Each number is 200 + 40 x the weight over the matrix's rms, rounded and kept within 0 to 999. Layers, rows and columns count from 0.

# up: layer 5 MLP up, 512x128, rms 0.0741, rows 43-95, columns 0-63
# down: layer 5 MLP down (transposed), 512x128, rms 0.0743, rows 43-94, columns 0-63
up43,211,268,191,209,205,222,242,190,205,217,184,179,191,204,174,181,223,172,203,182,224,205,235,217,152,203,203,216,254,125,217,234,209,177,210,240,177,206,197,237,252,223,260,203,229,175,185,280,197,134,129,252,145,188,242,175,248,200,193,250,180,209,228,201
down43,236,95,160,161,189,220,257,206,140,165,213,243,222,216,171,192,179,146,179,200,213,210,208,210,190,185,204,147,197,186,207,143,190,168,238,196,220,136,241,168,236,163,135,173,184,190,242,169,184,251,205,171,195,199,217,216,139,225,198,244,190,122,298,220
up44,143,215,236,171,211,212,196,175,166,200,183,80,196,193,212,157,221,232,95,264,186,261,229,141,174,152,226,110,189,136,212,164,176,204,190,216,217,183,266,189,231,80,271,234,196,226,194,258,288,183,168,177,164,172,266,271,267,184,228,236,201,246,233,216
down44,283,91,182,209,190,212,140,128,133,199,255,137,220,230,249,120,209,212,177,275,207,159,166,176,265,152,143,217,144,167,172,251,252,247,98,266,185,144,255,92,215,235,257,226,227,172,228,119,172,208,191,117,165,130,227,187,189,187,273,136,184,143,205,257
up45,153,226,262,223,249,213,154,207,162,188,279,221,166,85,154,133,201,184,161,193,159,185,190,154,114,195,194,233,182,200,241,196,126,176,163,225,156,208,236,175,240,103,197,220,188,230,258,222,188,176,178,256,268,209,210,78,158,219,220,179,173,137,172,262
down45,262,210,183,215,208,222,143,183,279,222,168,265,194,281,258,192,247,183,243,189,224,194,196,206,181,255,246,169,141,200,178,156,192,262,279,309,262,139,148,133,249,192,161,107,225,275,152,190,233,147,232,260,164,206,163,202,267,201,198,145,278,160,228,171
up46,209,236,244,208,239,190,226,192,225,223,230,258,253,177,302,218,238,215,282,186,241,160,199,176,214,207,246,185,258,183,201,277,271,205,196,198,156,272,237,206,161,194,217,220,205,134,268,165,281,211,90,249,197,181,178,198,197,186,288,262,245,184,279,234
down46,212,203,139,162,209,141,225,214,206,150,185,188,200,222,129,207,253,243,209,132,237,142,195,206,152,159,222,223,256,223,216,250,226,217,229,173,216,238,223,165,195,167,199,209,196,253,215,225,193,233,218,198,247,156,254,193,152,209,168,194,240,195,211,99
up47,212,186,224,167,97,188,253,239,230,132,206,208,211,171,211,226,178,237,215,123,140,161,138,146,163,211,171,184,243,205,177,162,232,201,123,178,166,230,191,164,144,256,197,111,243,217,228,213,211,257,271,189,188,207,240,210,206,189,163,245,176,147,306,174
down47,249,241,190,219,141,215,169,222,171,240,214,201,225,211,331,150,256,188,282,210,171,228,197,275,234,165,185,162,199,177,175,220,300,204,179,216,165,191,175,195,181,187,180,249,340,198,205,175,184,218,243,154,189,257,177,151,221,203,139,209,198,233,195,256
up48,227,215,215,230,180,181,222,189,185,146,237,151,176,251,253,148,178,210,147,252,289,150,188,176,256,156,214,220,285,143,177,199,211,140,231,261,242,231,158,138,170,202,203,232,204,194,258,200,175,169,183,184,163,230,158,174,283,154,136,192,155,293,195,227
down48,190,172,184,154,208,222,152,175,180,167,247,245,233,170,188,185,212,250,240,175,141,247,248,210,258,156,177,165,191,165,201,231,197,213,232,229,180,228,191,202,196,163,132,178,215,193,201,190,168,155,204,166,209,204,210,140,217,183,203,254,190,122,153,247
up49,160,170,115,124,139,159,154,132,171,165,267,214,117,256,240,181,237,81,135,234,232,184,200,248,170,209,216,220,275,246,193,227,199,186,208,132,184,211,161,163,144,187,190,124,179,160,221,150,185,197,190,198,230,222,257,177,179,218,244,120,184,272,216,317
down49,159,268,128,195,196,241,143,234,291,177,161,206,170,211,60,226,252,176,251,212,222,216,233,182,190,188,215,191,158,224,244,239,218,217,140,232,314,212,227,192,216,202,197,139,117,187,202,170,207,249,224,245,166,260,225,182,165,226,189,197,176,230,217,265
up50,240,242,288,191,223,199,228,195,265,177,226,140,209,231,182,189,186,130,182,198,192,122,236,249,219,238,253,147,156,191,169,183,255,191,192,264,129,172,199,217,155,180,229,117,233,198,177,225,235,194,208,146,174,177,192,240,212,208,173,217,145,207,278,171
down50,267,236,143,196,167,273,193,305,167,221,187,218,222,216,179,249,213,206,166,231,188,303,230,179,222,168,193,313,241,254,222,185,230,259,252,186,267,150,175,163,202,234,203,241,197,223,231,204,155,198,224,219,206,249,159,202,157,302,210,267,198,281,191,209
up51,166,160,267,149,170,160,222,241,215,233,241,184,216,239,264,226,201,228,172,245,89,165,199,213,214,213,173,167,155,153,261,182,231,116,218,211,171,306,246,277,223,210,228,203,217,282,148,254,167,269,205,155,195,176,273,220,237,164,110,215,228,113,205,213
down51,160,199,200,208,126,242,168,272,213,217,322,159,160,214,205,175,205,179,250,167,180,164,209,212,243,143,262,190,183,184,240,223,211,232,146,235,173,281,190,270,210,98,229,218,243,211,221,199,175,264,162,231,236,105,289,104,189,203,216,242,168,238,169,230
up52,185,206,208,184,179,203,260,210,235,200,247,180,253,237,142,236,216,211,216,184,172,260,146,151,197,197,225,164,246,200,191,158,183,193,225,238,220,148,209,249,180,244,262,215,239,287,298,141,116,227,164,160,191,225,200,201,189,246,216,241,278,144,225,261
down52,215,189,197,177,210,173,149,180,194,199,190,145,243,237,233,140,238,182,168,185,229,118,231,205,184,208,215,204,226,182,183,145,205,181,176,178,154,122,204,198,215,227,229,247,206,146,250,194,222,161,201,257,226,182,202,116,189,142,244,136,226,139,236,197
up53,161,205,154,276,259,192,193,222,198,167,225,169,177,136,189,201,184,130,211,150,232,246,200,237,211,170,145,207,222,155,158,182,190,216,200,174,185,153,243,146,205,265,240,187,103,160,192,156,203,242,163,206,213,188,256,113,236,239,131,165,184,143,214,189
down53,156,194,200,247,242,198,188,179,258,267,214,66,236,151,282,250,231,202,126,132,184,258,255,211,210,193,111,144,284,172,237,236,210,243,201,171,157,255,292,199,186,244,155,180,220,231,210,204,186,199,202,126,283,195,217,306,160,194,208,165,204,285,128,283
up54,153,127,191,239,245,186,263,235,210,151,195,186,139,225,186,210,244,240,118,220,168,236,261,165,173,159,179,175,127,107,207,213,198,194,261,220,115,166,190,220,208,226,163,166,180,246,186,167,185,247,147,278,156,220,158,261,244,188,229,193,160,181,191,279
down54,187,240,229,174,220,178,266,225,113,132,206,163,247,128,94,198,183,238,217,224,211,111,233,126,207,216,270,174,232,238,240,199,210,271,231,182,186,244,259,226,187,150,161,206,206,202,165,157,239,257,204,188,288,184,194,207,174,201,225,187,147,141,277,268
up55,225,250,242,241,214,224,188,241,258,212,275,162,171,198,137,217,160,214,123,185,187,180,166,253,182,263,173,165,255,159,182,204,226,218,261,171,159,206,202,257,103,204,184,169,196,249,150,211,160,217,127,239,109,182,282,193,262,139,158,171,196,237,173,180
down55,249,153,223,239,250,194,194,260,194,191,196,192,213,186,209,197,172,197,231,250,155,184,190,206,230,221,241,199,149,281,202,170,241,124,227,177,158,169,158,144,134,279,186,153,227,139,226,103,225,193,247,150,195,160,146,194,156,170,283,188,201,221,199,222
up56,130,225,195,92,216,194,232,197,227,168,239,144,140,199,258,196,215,168,213,244,183,198,256,155,218,150,177,148,238,264,231,179,236,156,247,188,225,217,229,241,339,260,177,223,206,150,196,143,195,248,190,153,180,201,176,174,249,179,198,184,286,237,182,202
down56,198,160,227,233,242,305,160,245,181,160,113,216,234,211,173,212,239,229,225,224,186,234,114,222,164,219,224,202,123,224,149,191,199,162,266,170,171,193,143,197,205,170,202,192,217,229,201,189,228,146,183,183,196,93,135,217,181,175,167,245,161,212,249,229
up57,224,255,204,196,129,195,134,174,194,168,151,229,258,161,188,195,242,228,228,226,230,163,202,190,225,136,168,163,245,167,212,197,133,165,194,206,87,147,205,166,176,205,216,193,275,176,131,174,184,197,253,184,206,187,156,228,188,257,259,210,228,252,221,154
down57,231,227,151,194,172,204,206,225,177,208,234,182,183,201,150,173,225,182,190,227,205,245,212,204,162,156,186,252,258,273,169,153,183,152,205,221,222,251,194,220,227,195,195,233,138,184,192,228,157,227,178,190,182,246,185,168,190,144,196,200,198,149,173,173
up58,245,244,212,193,224,186,207,172,236,222,215,200,139,203,167,199,213,150,202,223,197,156,199,181,201,242,152,186,218,221,190,140,245,184,149,298,190,116,231,205,134,189,192,156,230,212,184,203,229,297,154,263,153,275,136,239,193,172,110,200,197,174,270,118
down58,211,235,156,234,240,196,164,195,247,203,177,249,217,172,259,172,254,184,130,156,249,166,124,228,128,169,282,241,206,180,200,246,190,258,203,142,224,218,155,178,144,167,183,118,176,155,139,136,164,65,214,134,171,134,182,175,155,110,261,235,240,190,177,333
up59,220,189,240,227,161,174,141,222,188,142,222,219,175,110,266,163,245,178,243,202,247,171,205,243,241,227,185,231,230,196,123,178,172,241,230,169,206,246,172,185,235,192,244,146,185,152,212,244,240,191,215,224,186,173,197,184,173,253,209,199,218,235,249,168
down59,236,221,207,165,234,258,228,208,184,217,309,175,203,194,187,255,171,166,168,238,232,255,212,227,181,154,201,233,173,183,234,180,210,204,222,188,178,156,101,183,168,239,207,219,298,263,232,264,190,226,204,218,215,205,215,211,193,186,157,188,169,253,175,195
up60,158,231,136,243,171,141,211,184,191,200,128,175,245,191,223,181,200,195,229,226,268,148,222,121,126,196,175,235,267,164,190,249,159,263,188,176,210,255,240,244,173,155,221,135,226,120,200,155,217,226,177,181,182,217,253,127,202,241,216,143,283,252,211,159
down60,160,143,262,101,213,190,118,199,266,288,230,190,159,246,140,224,170,249,180,190,209,161,218,194,171,196,201,190,239,152,157,153,212,141,228,219,193,217,83,261,175,181,166,220,239,203,208,192,289,204,247,200,186,248,205,236,246,146,193,239,206,211,232,272
up61,193,161,176,256,236,145,163,245,260,248,186,236,88,219,175,207,152,222,219,199,209,207,130,275,152,170,202,254,146,179,205,209,176,195,227,229,238,201,130,200,180,245,206,236,152,195,239,150,259,267,254,233,189,220,236,260,269,206,160,154,163,213,222,192
down61,168,210,170,204,167,230,210,178,195,269,259,125,212,118,223,212,233,174,188,250,233,154,222,227,205,207,189,196,183,105,198,230,237,195,334,206,235,116,211,119,255,194,206,145,190,249,304,270,201,196,278,156,224,259,222,187,193,177,211,241,234,232,222,237
up62,179,250,172,256,183,172,174,222,191,184,158,155,219,143,185,166,249,226,221,133,207,232,218,209,196,163,147,168,141,176,222,185,213,231,186,159,270,163,130,154,186,237,216,177,133,204,188,163,210,185,267,98,193,212,182,208,233,166,127,300,151,233,228,162
down62,181,106,232,193,220,224,225,199,140,175,198,184,242,186,252,235,251,205,204,180,237,210,168,225,174,227,204,161,262,254,218,213,196,145,218,206,201,217,199,307,223,218,210,242,262,249,203,168,163,260,175,189,179,226,246,228,141,186,251,159,235,190,164,172
up63,143,129,217,315,191,213,184,166,167,147,290,99,230,192,195,150,185,210,152,204,183,183,229,154,174,151,158,200,259,195,178,137,234,93,207,198,220,236,176,301,224,150,184,150,175,208,224,170,195,175,139,242,156,246,277,181,208,217,262,241,125,167,187,243
down63,228,108,203,277,145,178,255,258,157,181,171,128,214,213,134,140,222,238,321,163,181,266,189,262,203,113,96,214,180,159,199,178,300,162,156,137,175,158,208,245,190,153,230,184,164,264,249,164,170,249,124,190,178,241,252,160,188,154,251,211,169,183,99,181
up64,225,226,215,201,172,169,143,167,102,247,159,169,230,227,207,160,202,170,186,186,229,180,232,261,242,181,248,166,234,239,195,156,180,161,192,176,226,173,179,209,182,185,224,170,198,172,168,262,201,224,173,188,223,230,171,192,209,263,169,179,233,204,221,90
down64,227,270,193,180,194,194,263,121,254,204,165,141,224,154,182,161,171,167,263,192,208,197,190,195,126,179,150,213,209,205,125,206,240,242,219,196,124,172,222,210,196,274,220,231,262,236,179,159,211,168,183,215,241,154,198,156,158,209,212,181,218,211,208,152
up65,151,192,242,255,141,183,146,180,198,256,202,211,134,102,240,154,209,203,191,226,206,121,193,218,219,237,122,229,216,214,229,222,156,120,138,209,215,191,257,199,206,230,174,213,190,218,169,227,143,167,177,197,217,198,234,238,199,222,210,178,256,119,203,219
down65,219,232,175,225,90,236,194,174,110,217,194,106,112,225,154,207,226,215,213,202,192,168,101,178,228,126,128,264,161,130,178,243,186,222,93,141,167,212,213,221,177,151,232,168,243,219,246,246,177,189,204,193,176,234,169,184,224,171,168,209,192,185,245,227
up66,193,228,259,124,211,226,225,200,183,233,155,127,200,177,217,194,283,257,160,166,220,232,150,124,169,226,203,194,257,196,216,143,160,214,287,276,134,209,223,172,227,179,269,201,166,157,224,244,237,171,218,302,218,199,168,220,202,214,167,216,224,197,271,136
down66,159,226,231,241,138,206,201,181,206,154,258,190,169,268,257,207,253,170,243,168,153,234,209,194,192,182,195,168,161,198,157,194,188,205,197,161,258,260,244,203,145,180,168,189,223,138,194,168,231,189,181,130,209,193,161,144,157,232,226,127,201,190,191,205
up67,225,202,143,260,188,230,214,215,204,207,203,103,85,180,191,213,164,191,179,190,196,136,193,187,119,158,160,221,209,177,222,248,257,221,235,213,251,253,202,149,172,163,198,197,252,223,249,186,209,183,214,199,192,218,245,182,140,227,131,170,160,175,185,207
down67,146,158,216,227,181,144,182,109,208,190,209,226,206,229,193,160,193,107,200,217,203,189,227,246,209,246,116,274,146,156,179,230,279,183,194,206,145,250,200,199,244,195,180,223,173,165,229,160,217,202,197,212,280,287,190,162,184,169,120,228,148,208,196,189
up68,222,157,204,175,200,201,196,254,177,201,179,228,216,260,175,224,285,196,146,237,231,121,205,192,248,262,132,179,247,226,133,191,140,239,222,268,180,167,208,233,169,152,250,190,178,215,220,110,164,269,166,213,177,233,165,219,220,218,237,243,156,158,221,253
down68,165,145,200,204,215,248,221,205,264,213,214,198,228,172,163,124,131,179,180,124,182,193,152,185,170,169,187,184,150,171,228,163,198,176,187,202,216,224,218,186,219,126,197,153,237,204,178,207,199,190,171,251,214,234,155,149,216,216,177,145,152,220,169,224
up69,167,185,259,233,202,164,266,130,213,187,182,213,180,204,184,157,107,181,174,258,174,193,144,161,165,168,220,191,226,123,302,192,204,193,233,224,263,197,264,213,235,178,217,191,250,199,206,156,136,168,174,185,184,193,205,179,212,244,186,201,221,233,186,147
down69,212,116,242,179,197,144,182,133,251,248,203,179,191,167,228,186,137,201,180,182,192,229,136,185,278,170,249,136,213,128,195,116,219,188,215,124,177,153,224,164,216,206,162,220,233,175,278,193,224,254,238,227,205,183,200,261,174,240,161,243,231,159,232,195
up70,184,194,272,194,207,244,226,226,211,138,172,243,92,169,262,254,130,211,223,204,231,170,181,225,228,210,289,165,157,232,224,158,239,224,133,175,225,222,220,168,212,231,226,151,184,202,191,176,228,201,135,197,174,185,142,197,248,192,173,146,163,234,169,246
down70,176,188,184,238,173,111,175,98,199,210,151,170,246,104,127,225,177,123,250,223,216,163,172,262,164,261,221,201,137,179,172,133,178,163,171,163,154,256,250,132,197,192,184,239,198,172,141,270,220,157,182,186,150,227,122,165,156,213,218,201,195,222,192,243
up71,213,183,166,253,173,173,180,219,163,180,224,133,166,269,209,220,251,272,152,162,169,240,175,183,146,97,185,195,197,184,285,168,211,233,179,200,245,187,217,250,228,197,157,192,105,165,249,197,230,197,120,172,186,140,218,237,181,216,188,164,224,178,142,238
down71,199,256,232,179,147,218,111,141,171,105,227,154,158,177,199,229,186,202,263,74,221,196,206,167,223,237,182,189,198,210,165,168,239,193,248,111,173,152,208,233,287,145,152,210,161,151,205,235,223,218,152,140,234,140,227,222,223,150,126,207,262,273,222,186
up72,170,158,228,209,179,222,168,208,209,152,236,152,203,160,232,119,232,211,219,199,185,199,309,128,179,245,150,203,201,188,264,229,159,242,194,181,179,214,160,191,248,158,284,223,188,214,154,186,167,226,203,176,176,180,215,183,169,127,195,228,255,210,201,202
down72,175,186,181,182,203,147,249,219,209,218,217,159,172,139,130,199,228,157,227,219,227,134,182,213,166,196,174,213,211,225,226,242,152,181,198,133,255,153,169,173,231,173,221,233,271,178,212,281,218,212,193,162,189,229,201,226,223,241,126,192,177,228,233,112
up73,211,128,236,202,194,156,193,206,209,158,200,144,206,281,290,274,178,179,172,195,171,159,262,148,122,182,236,157,220,200,198,208,183,171,196,175,224,217,227,217,225,255,207,247,133,98,127,197,218,176,245,235,194,145,185,261,184,194,204,230,260,167,222,171
down73,230,202,244,137,201,205,202,208,193,264,231,221,200,236,251,219,181,187,189,201,165,179,221,192,121,168,173,259,166,161,217,223,174,256,177,198,163,240,187,222,165,197,223,171,176,173,207,149,123,235,265,168,181,189,163,235,184,230,122,187,127,205,149,197
up74,100,215,189,280,250,179,232,262,249,261,190,144,168,221,227,146,163,174,215,215,183,201,162,143,177,119,201,170,246,155,217,178,210,66,215,239,148,237,180,227,176,215,201,121,158,194,191,214,236,197,109,166,151,252,280,186,196,217,234,253,171,296,147,263
down74,225,183,183,153,178,167,227,213,249,201,255,223,126,261,191,192,200,209,248,97,228,169,207,178,195,348,271,228,214,160,224,227,175,128,166,216,231,146,115,227,211,201,192,205,196,190,252,249,213,244,136,102,168,182,227,187,258,223,229,134,193,162,194,299
up75,189,197,166,194,188,230,152,247,109,217,176,144,179,207,168,167,230,236,180,233,238,205,239,177,262,172,258,248,95,191,207,235,198,117,181,131,280,197,241,176,156,229,220,166,198,245,159,224,198,226,179,196,191,254,184,231,182,194,178,253,205,209,170,156
down75,266,217,180,315,220,195,282,213,168,132,194,252,198,204,200,172,133,216,195,185,166,205,193,182,182,155,192,183,144,186,239,217,199,170,184,186,192,176,253,219,212,222,179,191,223,241,173,203,189,207,234,213,230,268,210,223,242,213,186,227,203,179,215,184
up76,211,236,182,245,212,181,240,227,285,154,194,259,236,139,219,207,185,208,153,141,260,220,193,199,170,226,184,202,156,201,182,206,182,173,193,166,204,259,197,183,137,145,184,115,203,194,231,142,211,202,259,205,156,220,253,225,105,178,231,157,179,120,205,182
down76,154,269,215,134,117,194,214,127,148,233,174,278,223,268,241,208,179,227,230,207,171,177,169,194,238,244,221,205,200,221,203,247,250,237,197,204,172,196,170,215,191,248,145,277,179,190,238,161,144,171,170,160,160,154,192,225,163,182,202,239,185,238,190,151
up77,224,214,168,202,257,191,199,152,194,165,208,177,262,169,172,152,195,247,197,185,206,196,238,245,262,174,246,229,268,154,228,182,212,214,253,239,222,173,254,205,203,153,239,212,223,177,135,201,300,164,249,118,240,216,260,107,225,200,212,188,92,160,230,198
down77,161,207,135,217,188,180,260,252,243,194,206,205,218,236,222,211,214,198,213,221,239,106,251,176,151,198,180,177,171,265,156,243,260,249,200,188,159,250,248,202,230,208,162,225,170,250,240,191,199,228,210,292,197,143,148,197,216,210,129,168,233,171,246,159
up78,270,296,262,168,244,225,225,210,186,196,217,207,173,181,182,191,228,248,177,217,153,178,233,202,200,232,176,112,196,200,138,172,191,170,247,253,170,247,255,220,215,204,167,212,156,211,222,148,206,164,210,215,162,217,261,135,208,203,166,235,185,218,168,174
down78,186,187,165,224,255,175,195,176,220,244,202,155,194,196,227,183,206,140,201,211,252,197,157,199,164,197,232,232,158,143,238,273,226,197,212,145,276,159,149,153,141,160,217,220,277,142,175,237,85,151,186,202,198,161,117,229,133,171,283,170,125,176,189,205
up79,233,212,295,175,227,241,183,257,239,135,246,226,243,214,215,226,211,214,164,281,174,229,251,177,174,228,225,186,198,160,205,236,299,213,241,231,188,111,195,168,231,176,138,192,187,207,244,262,156,132,239,178,203,236,215,190,200,157,187,155,183,212,225,190
down79,193,203,204,218,242,168,182,236,179,189,232,209,149,225,146,160,137,153,196,174,166,185,165,231,213,195,211,209,144,251,209,223,140,148,208,143,279,187,189,180,151,187,216,174,237,217,214,187,198,223,178,258,141,276,166,201,220,239,234,244,183,177,142,243
up80,189,150,228,247,240,203,199,236,218,153,250,187,144,150,98,167,181,191,238,251,238,260,247,201,237,177,184,214,183,214,256,174,261,170,259,198,205,296,243,214,195,212,259,178,156,151,173,184,233,300,210,262,173,222,201,210,223,178,191,236,182,206,171,217
down80,243,195,182,240,153,191,240,201,148,219,242,209,197,230,104,210,179,132,241,189,214,197,187,161,201,141,210,185,193,289,205,199,216,185,191,183,209,143,111,237,169,206,292,157,235,156,273,243,174,170,220,161,207,107,211,238,177,245,268,262,213,256,195,197
up81,198,144,164,114,242,194,149,234,160,154,190,164,237,219,207,231,196,180,195,263,242,184,168,149,215,139,205,248,206,208,229,177,245,126,223,204,227,236,194,215,137,210,208,203,170,271,222,218,59,205,133,273,245,201,190,208,223,213,171,149,229,178,252,223
down81,222,259,162,215,185,209,192,209,224,167,222,138,222,209,190,185,194,243,170,181,175,247,253,153,148,263,257,230,284,166,158,196,164,217,176,149,270,171,206,97,172,125,200,232,223,178,232,161,273,168,206,195,134,193,227,237,163,165,278,236,212,200,213,172
up82,251,195,194,272,152,232,201,215,207,185,289,229,191,218,213,213,249,210,200,269,141,164,220,153,200,222,171,184,267,172,244,148,173,213,135,208,137,150,184,138,212,236,224,175,191,182,177,153,225,148,126,185,220,240,343,259,248,260,243,214,228,134,204,182
down82,220,243,176,166,184,130,254,199,205,160,161,206,306,136,161,185,142,208,158,255,170,156,200,155,150,157,222,115,238,109,175,226,149,179,162,165,201,218,206,119,214,226,195,170,114,146,243,195,172,170,181,207,146,140,190,230,146,189,257,172,217,202,185,218
up83,194,233,181,205,183,161,207,247,254,165,134,152,245,216,177,172,206,219,269,254,215,179,137,224,197,153,238,212,146,263,292,257,233,213,256,225,176,221,207,201,198,152,289,231,218,146,200,217,216,190,226,236,195,206,155,257,192,235,236,156,157,256,186,182
down83,176,165,176,169,262,169,167,221,173,249,231,173,158,183,163,199,154,217,197,251,176,216,270,193,172,225,172,201,181,116,153,58,223,152,171,218,238,165,181,157,251,269,145,200,255,176,268,160,178,254,163,219,187,194,229,177,280,128,219,182,197,140,186,245
up84,140,217,226,178,172,231,235,166,259,201,189,220,191,216,197,189,251,121,262,233,247,169,105,217,182,82,213,167,194,168,203,212,241,270,234,247,171,304,197,187,294,232,152,202,223,192,231,178,264,207,215,228,196,164,211,232,253,275,193,182,171,174,162,172
down84,260,213,215,181,163,260,212,171,180,165,227,149,169,220,177,241,165,222,210,175,162,280,202,199,247,237,234,165,182,231,242,211,113,170,194,218,191,98,227,215,212,171,174,211,243,168,193,172,177,203,185,186,171,204,205,149,123,186,148,281,155,210,229,218
up85,105,263,237,198,127,136,201,186,238,229,247,147,86,155,266,166,210,224,149,259,123,149,236,245,246,167,98,244,161,82,218,164,195,157,189,257,216,172,193,189,196,217,182,226,185,184,188,241,156,155,235,196,223,234,264,193,130,224,96,165,147,181,233,228
down85,240,191,143,235,85,150,257,188,183,250,235,180,219,213,158,164,189,195,235,153,174,189,144,320,228,237,215,230,151,197,256,208,137,167,219,172,189,170,192,146,152,247,115,190,196,192,187,212,188,186,181,138,176,252,207,175,127,135,156,152,199,281,191,225
up86,239,174,126,190,249,186,272,127,225,171,228,178,163,196,206,126,194,135,168,231,197,148,271,216,160,142,192,224,296,162,121,239,234,191,265,183,177,192,232,219,224,217,232,143,263,216,150,187,214,188,205,202,167,148,221,195,194,183,201,133,231,217,159,216
down86,213,185,187,216,133,231,118,134,221,157,261,208,205,215,217,222,297,252,261,273,171,205,153,255,222,122,149,207,197,170,211,104,262,196,214,176,203,118,240,167,181,218,224,292,255,212,194,251,218,168,229,162,167,183,242,270,240,193,231,270,180,196,214,262
up87,191,190,211,205,213,211,216,200,241,179,259,178,235,202,150,208,187,141,175,184,142,165,172,202,162,175,238,160,198,163,189,185,243,204,234,232,226,208,232,171,222,148,182,199,209,305,248,163,260,304,255,147,245,201,252,212,195,203,131,215,217,267,228,225
down87,194,201,180,146,164,189,254,235,138,215,169,194,97,192,185,220,158,166,264,197,267,123,261,177,233,249,198,200,220,178,186,184,260,195,218,160,261,200,244,197,236,178,178,227,195,181,273,171,202,202,157,274,201,88,169,221,222,160,180,165,186,170,273,147
up88,185,138,121,274,200,206,262,176,219,219,233,244,215,187,183,249,159,162,186,186,234,208,153,169,178,206,146,241,196,230,181,165,134,251,190,171,246,166,253,156,268,238,172,200,148,203,111,176,214,217,227,216,157,160,215,146,212,203,175,229,247,201,252,225
down88,170,108,194,221,193,262,215,256,216,166,217,131,140,136,124,245,216,229,145,216,227,225,221,176,217,255,225,170,186,173,216,192,206,119,213,153,243,196,248,200,216,201,176,206,217,209,177,219,152,219,139,286,227,113,164,149,170,213,215,191,154,139,205,153
up89,215,225,263,183,129,225,265,194,208,171,218,240,223,184,213,211,191,140,197,172,162,219,135,268,117,200,143,182,230,221,207,205,208,208,208,234,178,218,185,195,111,148,196,133,220,225,229,242,203,222,210,100,209,226,188,235,148,143,252,263,261,184,159,209
down89,173,211,213,225,177,193,128,180,169,211,203,249,153,275,200,281,130,228,184,223,186,216,230,185,225,208,148,175,214,184,165,224,163,191,248,193,207,204,260,185,141,231,195,220,229,190,203,161,166,185,191,190,264,178,173,242,195,252,176,245,206,208,210,215
up90,150,273,113,133,218,186,215,174,142,152,211,221,166,227,162,194,209,265,232,200,179,126,201,220,191,210,179,203,173,267,255,227,207,218,178,204,150,252,212,211,141,211,238,229,206,211,278,146,145,225,182,223,207,230,223,171,161,171,171,144,200,175,216,244
down90,267,185,215,240,227,186,173,233,181,251,251,202,124,191,193,176,321,170,186,204,196,280,228,127,222,170,223,253,243,197,154,196,166,245,175,164,227,219,178,127,179,149,182,237,151,153,226,187,222,176,242,247,224,193,168,200,246,184,229,187,176,204,167,202
up91,163,271,159,194,193,204,268,248,143,142,267,215,232,246,127,220,180,258,144,231,179,183,147,154,171,198,223,169,158,196,167,188,236,133,259,283,173,139,229,203,168,210,184,249,244,124,226,178,192,170,189,192,230,207,181,229,182,211,196,246,185,137,158,211
down91,159,178,172,268,188,182,202,198,183,243,129,163,256,180,258,162,233,181,207,170,167,257,250,213,213,221,225,214,151,231,209,227,275,208,167,197,231,202,235,154,222,206,155,260,239,174,169,102,164,230,190,162,206,284,152,110,220,212,195,230,230,277,204,155
up92,152,232,198,169,185,189,236,136,220,189,170,167,247,196,233,212,170,222,171,256,251,225,170,217,183,208,158,185,160,205,203,161,229,202,210,222,287,216,146,170,155,205,217,179,197,196,150,202,168,244,167,205,162,173,222,121,198,210,228,205,202,168,230,130
down92,210,234,209,194,273,225,187,194,223,267,191,216,141,248,243,204,171,169,149,120,156,156,189,175,208,196,231,244,159,193,187,221,212,195,208,212,185,234,174,215,192,205,188,233,188,243,168,166,241,178,188,189,194,222,241,235,210,229,207,208,217,238,288,185
up93,198,202,183,231,227,253,178,186,167,173,326,178,174,204,264,168,258,190,201,148,202,217,208,232,240,249,227,208,226,179,218,215,225,259,227,244,201,183,211,165,119,199,153,130,219,180,157,113,168,167,190,203,207,153,163,240,229,157,179,205,206,197,234,262
down93,172,207,246,252,253,192,235,244,184,244,172,172,186,134,145,227,140,201,195,164,190,175,212,146,206,262,181,149,195,146,200,140,198,215,209,93,117,234,235,157,192,215,193,222,216,177,202,223,206,233,251,183,178,204,206,184,177,187,129,200,195,216,171,220
up94,193,276,183,175,177,201,214,213,170,151,120,220,211,151,246,205,230,153,185,205,273,218,186,153,139,126,130,164,179,119,177,265,213,235,225,170,256,229,222,194,194,180,211,210,184,261,197,187,204,253,249,137,135,222,192,157,208,182,185,147,233,135,216,202
down94,220,160,229,210,188,194,192,278,231,235,196,245,230,175,230,230,217,268,248,168,268,171,210,209,237,232,248,191,244,198,244,241,190,282,275,167,210,189,163,162,180,168,175,188,197,217,185,193,277,283,233,217,184,151,182,142,228,228,182,199,232,200,151,205
up95,198,214,235,198,208,264,237,181,227,179,214,192,243,131,140,271,260,184,250,236,215,181,198,214,171,278,260,210,221,129,204,190,195,225,275,217,219,205,261,86,197,203,234,209,154,260,214,220,196,191,214,177,165,193,189,176,228,277,150,165,190,211,256,220